From a checkpoint of a small transformer trained on Wikipedia.
Size: 2 heads of 96 (1 for keys and values), MLP 512 SwiGLU, vocabulary 1024.
Each number is 128 + 32 x the weight over its row's rms, rounded and kept within 0 to 255. Layers, rows and columns count from 0. The size above them is the row's rms in percent of the matrix's.

# layer 10 MLP up, 512x192, rms 0.102, rows 406-416, columns 96-191
size [104  95  95 102 102 102  93  97 103 114 104]
[[145 115 176 149 133 113 159 100 179 106 182  97 134 120 100 134 111 117 106 165 129 126 134  85 134  86  72 122 101 135 137 121  38 147 173 121 121 107 193  50 179 146 126 139 131 180 130 124 108 126  89  99 121 128 125 103 135  95 147 115 128 165 207  89  78  90 140 183 124 123 130 133 153 147 145 106 128 148 137 154 123  33 131 132 129 149 136 145 146 150 147 114 114 142  77 158]
 [106 131  64 155 127 123  89 134 118  93 171 137  93 178 145  89 136 139 156 165 104 105 136 105 121  81 184 117 130 116 105 121 177 135 165 133 152 188 174  56 140 178 155 150 138 135  86 160  89  98 197 179  91 130 146 165  60 145  67 115 188 142 137  48 104 151 139  71  95 122 111 128 199 109 149 102  97 160 165 109 104 136 135 121  94 134 114 100 146 126 166  77  78 156  75 139]
 [167 170  95 151 109 114  98  88 140 125 155 152  99  60 132 126  99  99  83 148 134  85 147 132  80 140 100  90 116 113 181 147 173 111  80  85 116 134 108 162  82 173 101 147  98 132 133 172 134 104 150 119 163  92 133 133 182 150 121 114 118 164 127  65 143 120  77 149  96 200 178 149 148  79 153 162  60 123 125 105 126 122 128 103 146 126  56  95 103 191  61 110 179 207 114 152]
 [148 118 204 117  99 130 205 111 140  52 158  85 133 160 116  79 127 144  92 169 163 128 138 127 114 113 105 145 139 187 125 155 125 131 157 117 111 110 147  82 147  74 146 158  98 116 172 171  97  79 114 142 113 148 111  96 110 172 158  53  99 104  69 121 103 168 115 106 108 140 179  89 133 140 135  64  36 148 118  89 103 125 154 174 152 124 108 138 122 150  87 119  77 148 117 139]
 [162  95  97  87 113 147 164 152 109  88 134 147  93  98  97 111 101  93  82 124 187 124 151 152 140 153 109 108 138 129 167 116 115  62  87 120 152 103 191 120  78 156 183 125 143 104  84 177 106 167 101 101 157 119 153 175 155 118 139  81 123 207 121 146 149  99  77 151 161 123 161 140 143  90 118 140  66  40 111 135 148 179  88 113 125 163 134 133 118  83 136 141  88 162 183 103]
 [ 80 125  82 129 115  97 136 189  95 120 114 155 169 160 138 147 134 152 118 166 118 126  93 178 127 143 145 135 111  89 127 157  95 142 137  92  87 157 196 126 109 145 154 120 118 149 102 108 111 122  76 135 155 165  75 117  88  81 103 132 121 146 111 159 126 118 135 148 127  98 152 143 126 135 105 172 104 149  93 149 115  99 145 143 145  94 179 145 175 163  81  88  77 190 124 151]
 [182  59 183 127 121 132  72 116 200 133 196 169 165 161 135 139 130  97 125  88 186 122 144 139 137 126 113 186 160 178 156  93 128 105  98 158  94 146 151 107 154  87 174 140  58 152 123 187 137  73 129  91 106 101 125  82 116 130 117 154 127 152 117 155 136 152 117 129  75 214 148 138 159 107  62 151 118 162 135 137 111 167 125 140 109  81 136  66 155 132 217  98 111 117 101 158]
 [ 77  65 143 142 154 159 159 129  98 130 146 159 159 143 162  67 124 119 180 149 120 117 114 138 167 113 166  89 132 120 138 162 141 108 128 175  84 121 111 147 174  74 104 119 109 103 104  94  98 101 122 123  70  97 105 168 105  89  95 168 152 120  82 113 132 100 166 144 133 101  94  91 126  40  86  95 112 171  89 154  93 101 167 152  95 110  75 117 158 178 159  65  77 135  83 147]
 [ 98 174 192 100 145  99  96 190 105 156 160 143  93 120 192 142 134  65 147 106 129  92 151 176 117 178 151 166 120 154 182 174 169  99 199 151  72 170 108 156  80 146 134 133 100 137 144 127 122 100 143 103 110  80  35  97 149  59 120 155 106 121 135 104 112 157 158 179 116 115  94 127 122 121 158 110 182 133  84 154 147 114 127 148 168 133 135  88 149 140 150 108 174 128 140 140]
 [150 138 175 192 156  88 110 120 111 125 201 123 155 157 111 130 157 108 169 137 107  97 162 122  71 158 137 154  72 145 143 141  99 104 159 117 150  80 187 110 126  60 122 139 107  71 135 120 167 146  84 102 119  82 162 148 102 132 138  88 129 150 154 157 133 178  96 111 146 146 144 175 134 142 116 147 131  96  92 152 119 158 148 155  61 111 134  95 163 152 173 153 109 128 103 112]
 [184 136 131 162 127 135  89 105 146 187 110 169 130 102 163 141 163  73 119  89 144 107 187 115 118 191 126 195  84 167 170 153 107 169 143 174 136 116 134 107 142  99 128 109 126 129 152 107 181 144 134  83 109 102 157 153 164 112 191 181 155 180 118 162  93 107 149  93 114  50 127 147 135  50 148 123 173 121  53 168 122 136 119  70 107 130 152  75  96 125 105 137 132 153 110 134]]
# layer 10 MLP down (transposed), 512x192, rms 0.1, rows 406-416, columns 96-191
size [105  96  96 105 101  99  96  99 100 103 104]
[[ 92  90 186 177  76 167  98 113 168 141 133 125 118 131 117 134 135  61 111 161 175 116 153 152 147 142 101  95 125 129  91 129 154 141 121 134 142 150 124 114  55 126  68  91 143 176 125 117 102 178 113 106 152  82  99 178 155 109 166 130 106 131 103 122 142 131  99 109 111 124 218 145 120 125 152 115 128 118 142 158 141 160 123 207 156 129 113 153 132  57 105 130 163 114 149 176]
 [192 152 198 143 142 193 123 138 178 166 134 124 129 138 164  99  86 152 132 166 117 128 133 223 105  80  85 162 151 133 133 146  84 137 155 126 120 133 180 163 158  81  80  88  60 111 123 149 140 137 125 156 126 174 152  51 148 111 129 130 117 125 160 125  79 110 118 101 135 109 153  83 146 104 144  81 132 133 121  84 137 141 113 136 118  99 132 193 102 124 106 141  85 143 129 104]
 [ 96  83 147 120 158  77 136 112  99  79 131  84 115 134 111  86 120 137  92 158 146 153 119  97 162 105 119 179 142 151 112  73 162  92  98 122 115 124 161 137 120 137 136 164  84 132  91 128 150  77 174 138  55 108 168  88  78 100 135  78 136 165  95  78 200 112 148 210 108 134 143 109 122 131 131 132 113  95  97 128 131 136 164 170 142 148 114 184 147 127 184 145 151 146 188  75]
 [136 166 122  80 112 229 158 108 146 123 100 109 110  70 113 131  86  79 154 134 137 117 126 166 176 134 135 158 132 119 125 116 123 145 126 168 156 160 140 110 173 125 121 112 160 136 136 126 114 196 122  97  85 141 153  54 153  86  73 149 137 173 133  76  76 153 139 141  53  68 123 110 180  88  70 184  83 135 121 113 124  62 100 164 142 194  85 141 121 135 133 102 128 125 149 127]
 [121 136  97 128 176 117 134 157 110 111 173 105  96  91 110 156 169 121 102 106 144 114  95 102 157 147 195 124  91 163 158 168  87 124 110 150 134 125 146 189 109 109 137 130 155 104 117 179 102 136 109 180  74 128 117  96 156  94 113 117 189  97 150  86 192 102 146 145 134 158 197 133 190 107  93 105 127 142 109  84  87 186  63 144 147  66 172  99 124 156 135 173 177 163 165 144]
 [164 199 148 107 105  10  98 176 108 148 140 166 129 124 179 116 134 121 100 114 138 145 123 122  95 119  75 136 141 137 167 118 121 144 108 146 152 110 173 215 158 164 102  94 144 138 144 164 146  84 113 140 184 185 150 100 111 136  44 121 184 127 124 131  88 108 124 113  93 124 128 108 127 156  77 177 102  90  89 129 140 123 122 225 102 157 148 114  93 131 199  93 174 141 158 132]
 [139 110  93 150  82 138  89 169  80 127 102 128 160 108 155 141 172 173  91 161 102 111  96 124 176 116  90  81 103  86  96  99 128 161 134 120  83 136 164  90  80 142 134  69  85 111  97 127 104 118  76 177 183 129 190 162 136  94 140 163 101 124 194 141 112 131 193 138 180 118  99 131  84 146 144  77 129 105  82 112 119 112 138 181 110 111  88 157 101 158 123  83 173 187 152 111]
 [113 156 157 155 108 169 159 149 161 198 197 174 146 183 123  82 167 138 175  75 116 130 128 137 169  75 163 161 133  94 175  91 179 155 107 121 133 130 130 138 110 127 124 150 119  86  80 124 155  93 192 103 138  86  99 140 101 143 152 101 124 113 146 161 183 181 155  94 114 170 114 131 139 139 175  94 155 163 167  68 124 144 103 136 139 148 114 153 149 147 111  88 194  97 159  87]
 [114 143 109 121 140  49 124  74 166 128 115 128 152 111 149 113 125 126 125 153 132 158 106 146 111 106 117 133 125 146 175 143 119 109 138 185 179  98  78 173 114 196  94 144 162  77 102 167 127 173 156  90 137 209  72 161  51 100 164 148 123 139  94  73  83 117 144 186 155 125 115 126 159 158 132 134 119 106 137 126 117  84 143  75  65 148 109 145 101 146 174 145 156 124 112 150]
 [130 129 141 142 127 255  98 131  85 118 132 123 121 183 103  91  92 160 151 136 126 107 144 107 101 141 105 177  97 113 125 152 153 169 191 180 136 116 151 141 141  83 113 142 161 100 100  90 134 152 117 150  33 117 117 145 137 145 136 114 100 101  82 119 178 151 132 146 136 183 133  92 131 115 160 173 119 127 190 186 160 163 160 126 109  84 116 144 105 103 107  99 145 172 150  99]
 [ 94 147 118 171 116 134 110 169 142 132  86  82 122 135 127 155  93  85 188 160  61 158 130 100 119  99 112 107 147 155 127 101 134 108 109 169 161 140 112 144 148 156 121 144  90 141 124 165 174 134  84 122  95 157 120 102  90 164 129  71 136 111 132  97 110  99  77 119 177  90  72 143  64  90 115 182 100 155 137 100  99 111 157 136 154 127 123 167  70 150 129 146 115 154 120  92]]
# layer 10 MLP gate, 512x192, rms 0.101, rows 407-417, columns 96-191
size [101  95 102 105 102  98  95 105  95 102 103]
[[122 132 123  91 103 167 103 185  91 120 101  88 154 143 150 167 157 130  94 122 135 126 141 128  95 159 122 142  93 158 117 177  64 144 119 175  86 122 138 142 184 146 114 143 131 142 119 130 149 139 127  60 140 132  88  73 114 173 143  79 142 128 139  94 129 211 123 202 100 205 145 144 133  87 144 136 128 172 193 128 129  95 156 132 161 130 220 117 113 120 169 120 165 125 193 100]
 [147 181  97 188 155 148 101 118 143 131 134  99  76 125 101  95 132 144  97 158 135 152 175 123  94  87 110 128 152  79  88  98 118 151 129 130  76 128 179 146  82 131  96  71 151 174 206 134  97 131 123  92  70 181 151 119 102 158 160 118  99 148 139  92 108 132 154 130 141 125 136  93 128  65 113  83 122 149 117 153 123 129 186 142 134 125 131  88 130 169 150  61 105  93 159 174]
 [ 84 102 121 142 157 131 121 192  71 132 113 211  80 104 114 124  91 123 162 122  95 131 126 138 149 121 160 167 173 134 147 115 142 131 169  95  80 120 135 125  85 109 127 116 127 151 134  72 121 134 155  88 102 139 153 150 157  73  69 138 149 141 175 100 115  80 102 144 165  68 148 134  92 157 112 159 142 163  64 133 151 146  96 168 111 140 112 131 193  65 118 126 144 148  99 194]
 [117 116 168 124 131 133 100 139 181 135 168 148 147 166  95 119 152 149 135 121 185 175 124 122 164 119  83 157 177 133  73  62  59 151 164  90 138 139 118  69 141 107 138 113 143 162 157 109 245 142 140 142  87 155 138 111 148 114 140 110 108 178 165 175 125 107 143 146  97 147 129 172 149  83 144 182 110 191 133 111 105 151 154 142  80 136 141  86 130  74 145 112 160 107  74 156]
 [134 192 140 122 165 128 161 200 113 135 103 183 171 136  84 173 116 154 106 157  56 112  50 118  73  61 139 165 153  74 127 124 114 145 135  72 170 128 131 135 136 137 142 130 142 140 180 127 155 163 133 162 154 124 130 155 147  81  96 169 161 146  93 138  65  58 102 124  65 103 125 124 102 147  92 125 143 138 104  90 145 161 132 131 109 106 197 131 137 162 110 156 102  99 144 149]
 [ 99 100 143 161  96 102 196  83 101 117 136 162 120 112 158 176 127 162  81 154 141 161  78 131 118 110 118 139  77 141 169 163 126 147 113 163 163 178 135 110 133 203 116 210 161 153 120 134 116 117 154 178 161 113  64 136 155 136  69 186 129 123 186 179 147 196 150 152 159 162 150 181 108 115 107 147 129 179 120 118 196 165 143 113 166 117 175 156  96 160 118 152 119 145 158 104]
 [196 162 135 149 117 179  82 160 131 114  72 162 104 177  88 144 110 101 124 189 120  71  68 105 126 124 117  65 113 171 131  87 123 105  71 105  91 117 126 143  83 125 145  88 102 136 142 126 159 194 172  96 120 113 147 136  81 163 107 178 113 115 138 123  98  93 129 169 147 143 109 152 161  72 112 213 185 116 146 116 125 135 103 184 170 180  98 107 115 128 106 145 120 133 154 140]
 [119 232 135 151 152 108  98 179 164 152 193 115 105 138 154 122 160 123 139 129 164 127 196 180  75 175  93 176 109 148 149 142 119 167 138 151 181  99 183 101 141 131 106 137 113 122 175 158 176 142 176 129 130 139  89 121 179 161 112 120 134 157 156 133 146 139 154 142 121 112 118 164 150 120 138 115 159 185  91 143 136 149 190 106 130 156 101 119 102 133 161 134 157 187 122 118]
 [ 31 101  88 112 157 169 137 136 147 166  94 101 147 161 111 111  67 104  90  85 164 142 142 140 147 110 138 123 118  38 178 103 196 220 123  92 173 198 114 132 138 158  69  94 122 120 183 120 128 150 202 146 122  63  85 128 198 111 156 185 125 124 186 153 126 147  99 169 108 176 109 101 131  94  91 160 145 161 106 142 127 108 177 124 158 125 144 159 138 119 128 171 142 106 148 140]
 [237 166 141  85  98 126  95 105  72 144 155 109  77 100 154 104  75  84 103  82 144 149 152 177  97 147 107 138 130  77 119 126 174 151  82 116 117 148  77  99 137 138 129 133 155 120 110 132 130 148  89 184 124 137 160 115  90 103 151  89  99 150 181 138 138 200 110 121  98 152 164 132 179 115 105 110 144 131  93  70 129 153  97  40 103 169 159  95 124 134 122 136 155 128 147 154]
 [178  83 129  89 116 166 138 149  88 117  97 197 164 135 118 111  71  78 101 103  82 109 108 133 145 121 182  89 111 109 101 114 124 153  92 136 111 125 152 186 103 134 113 150 169 149  95  78 171 162 121 199 198  94 124 122  61  96 172 107 130 137 195 126 193 125  97 200 124 130  97 173 110 112 133 176 124 171 148 130 152 112 122 129 181 109 136  92 173 129 106 117 180 113 138 133]]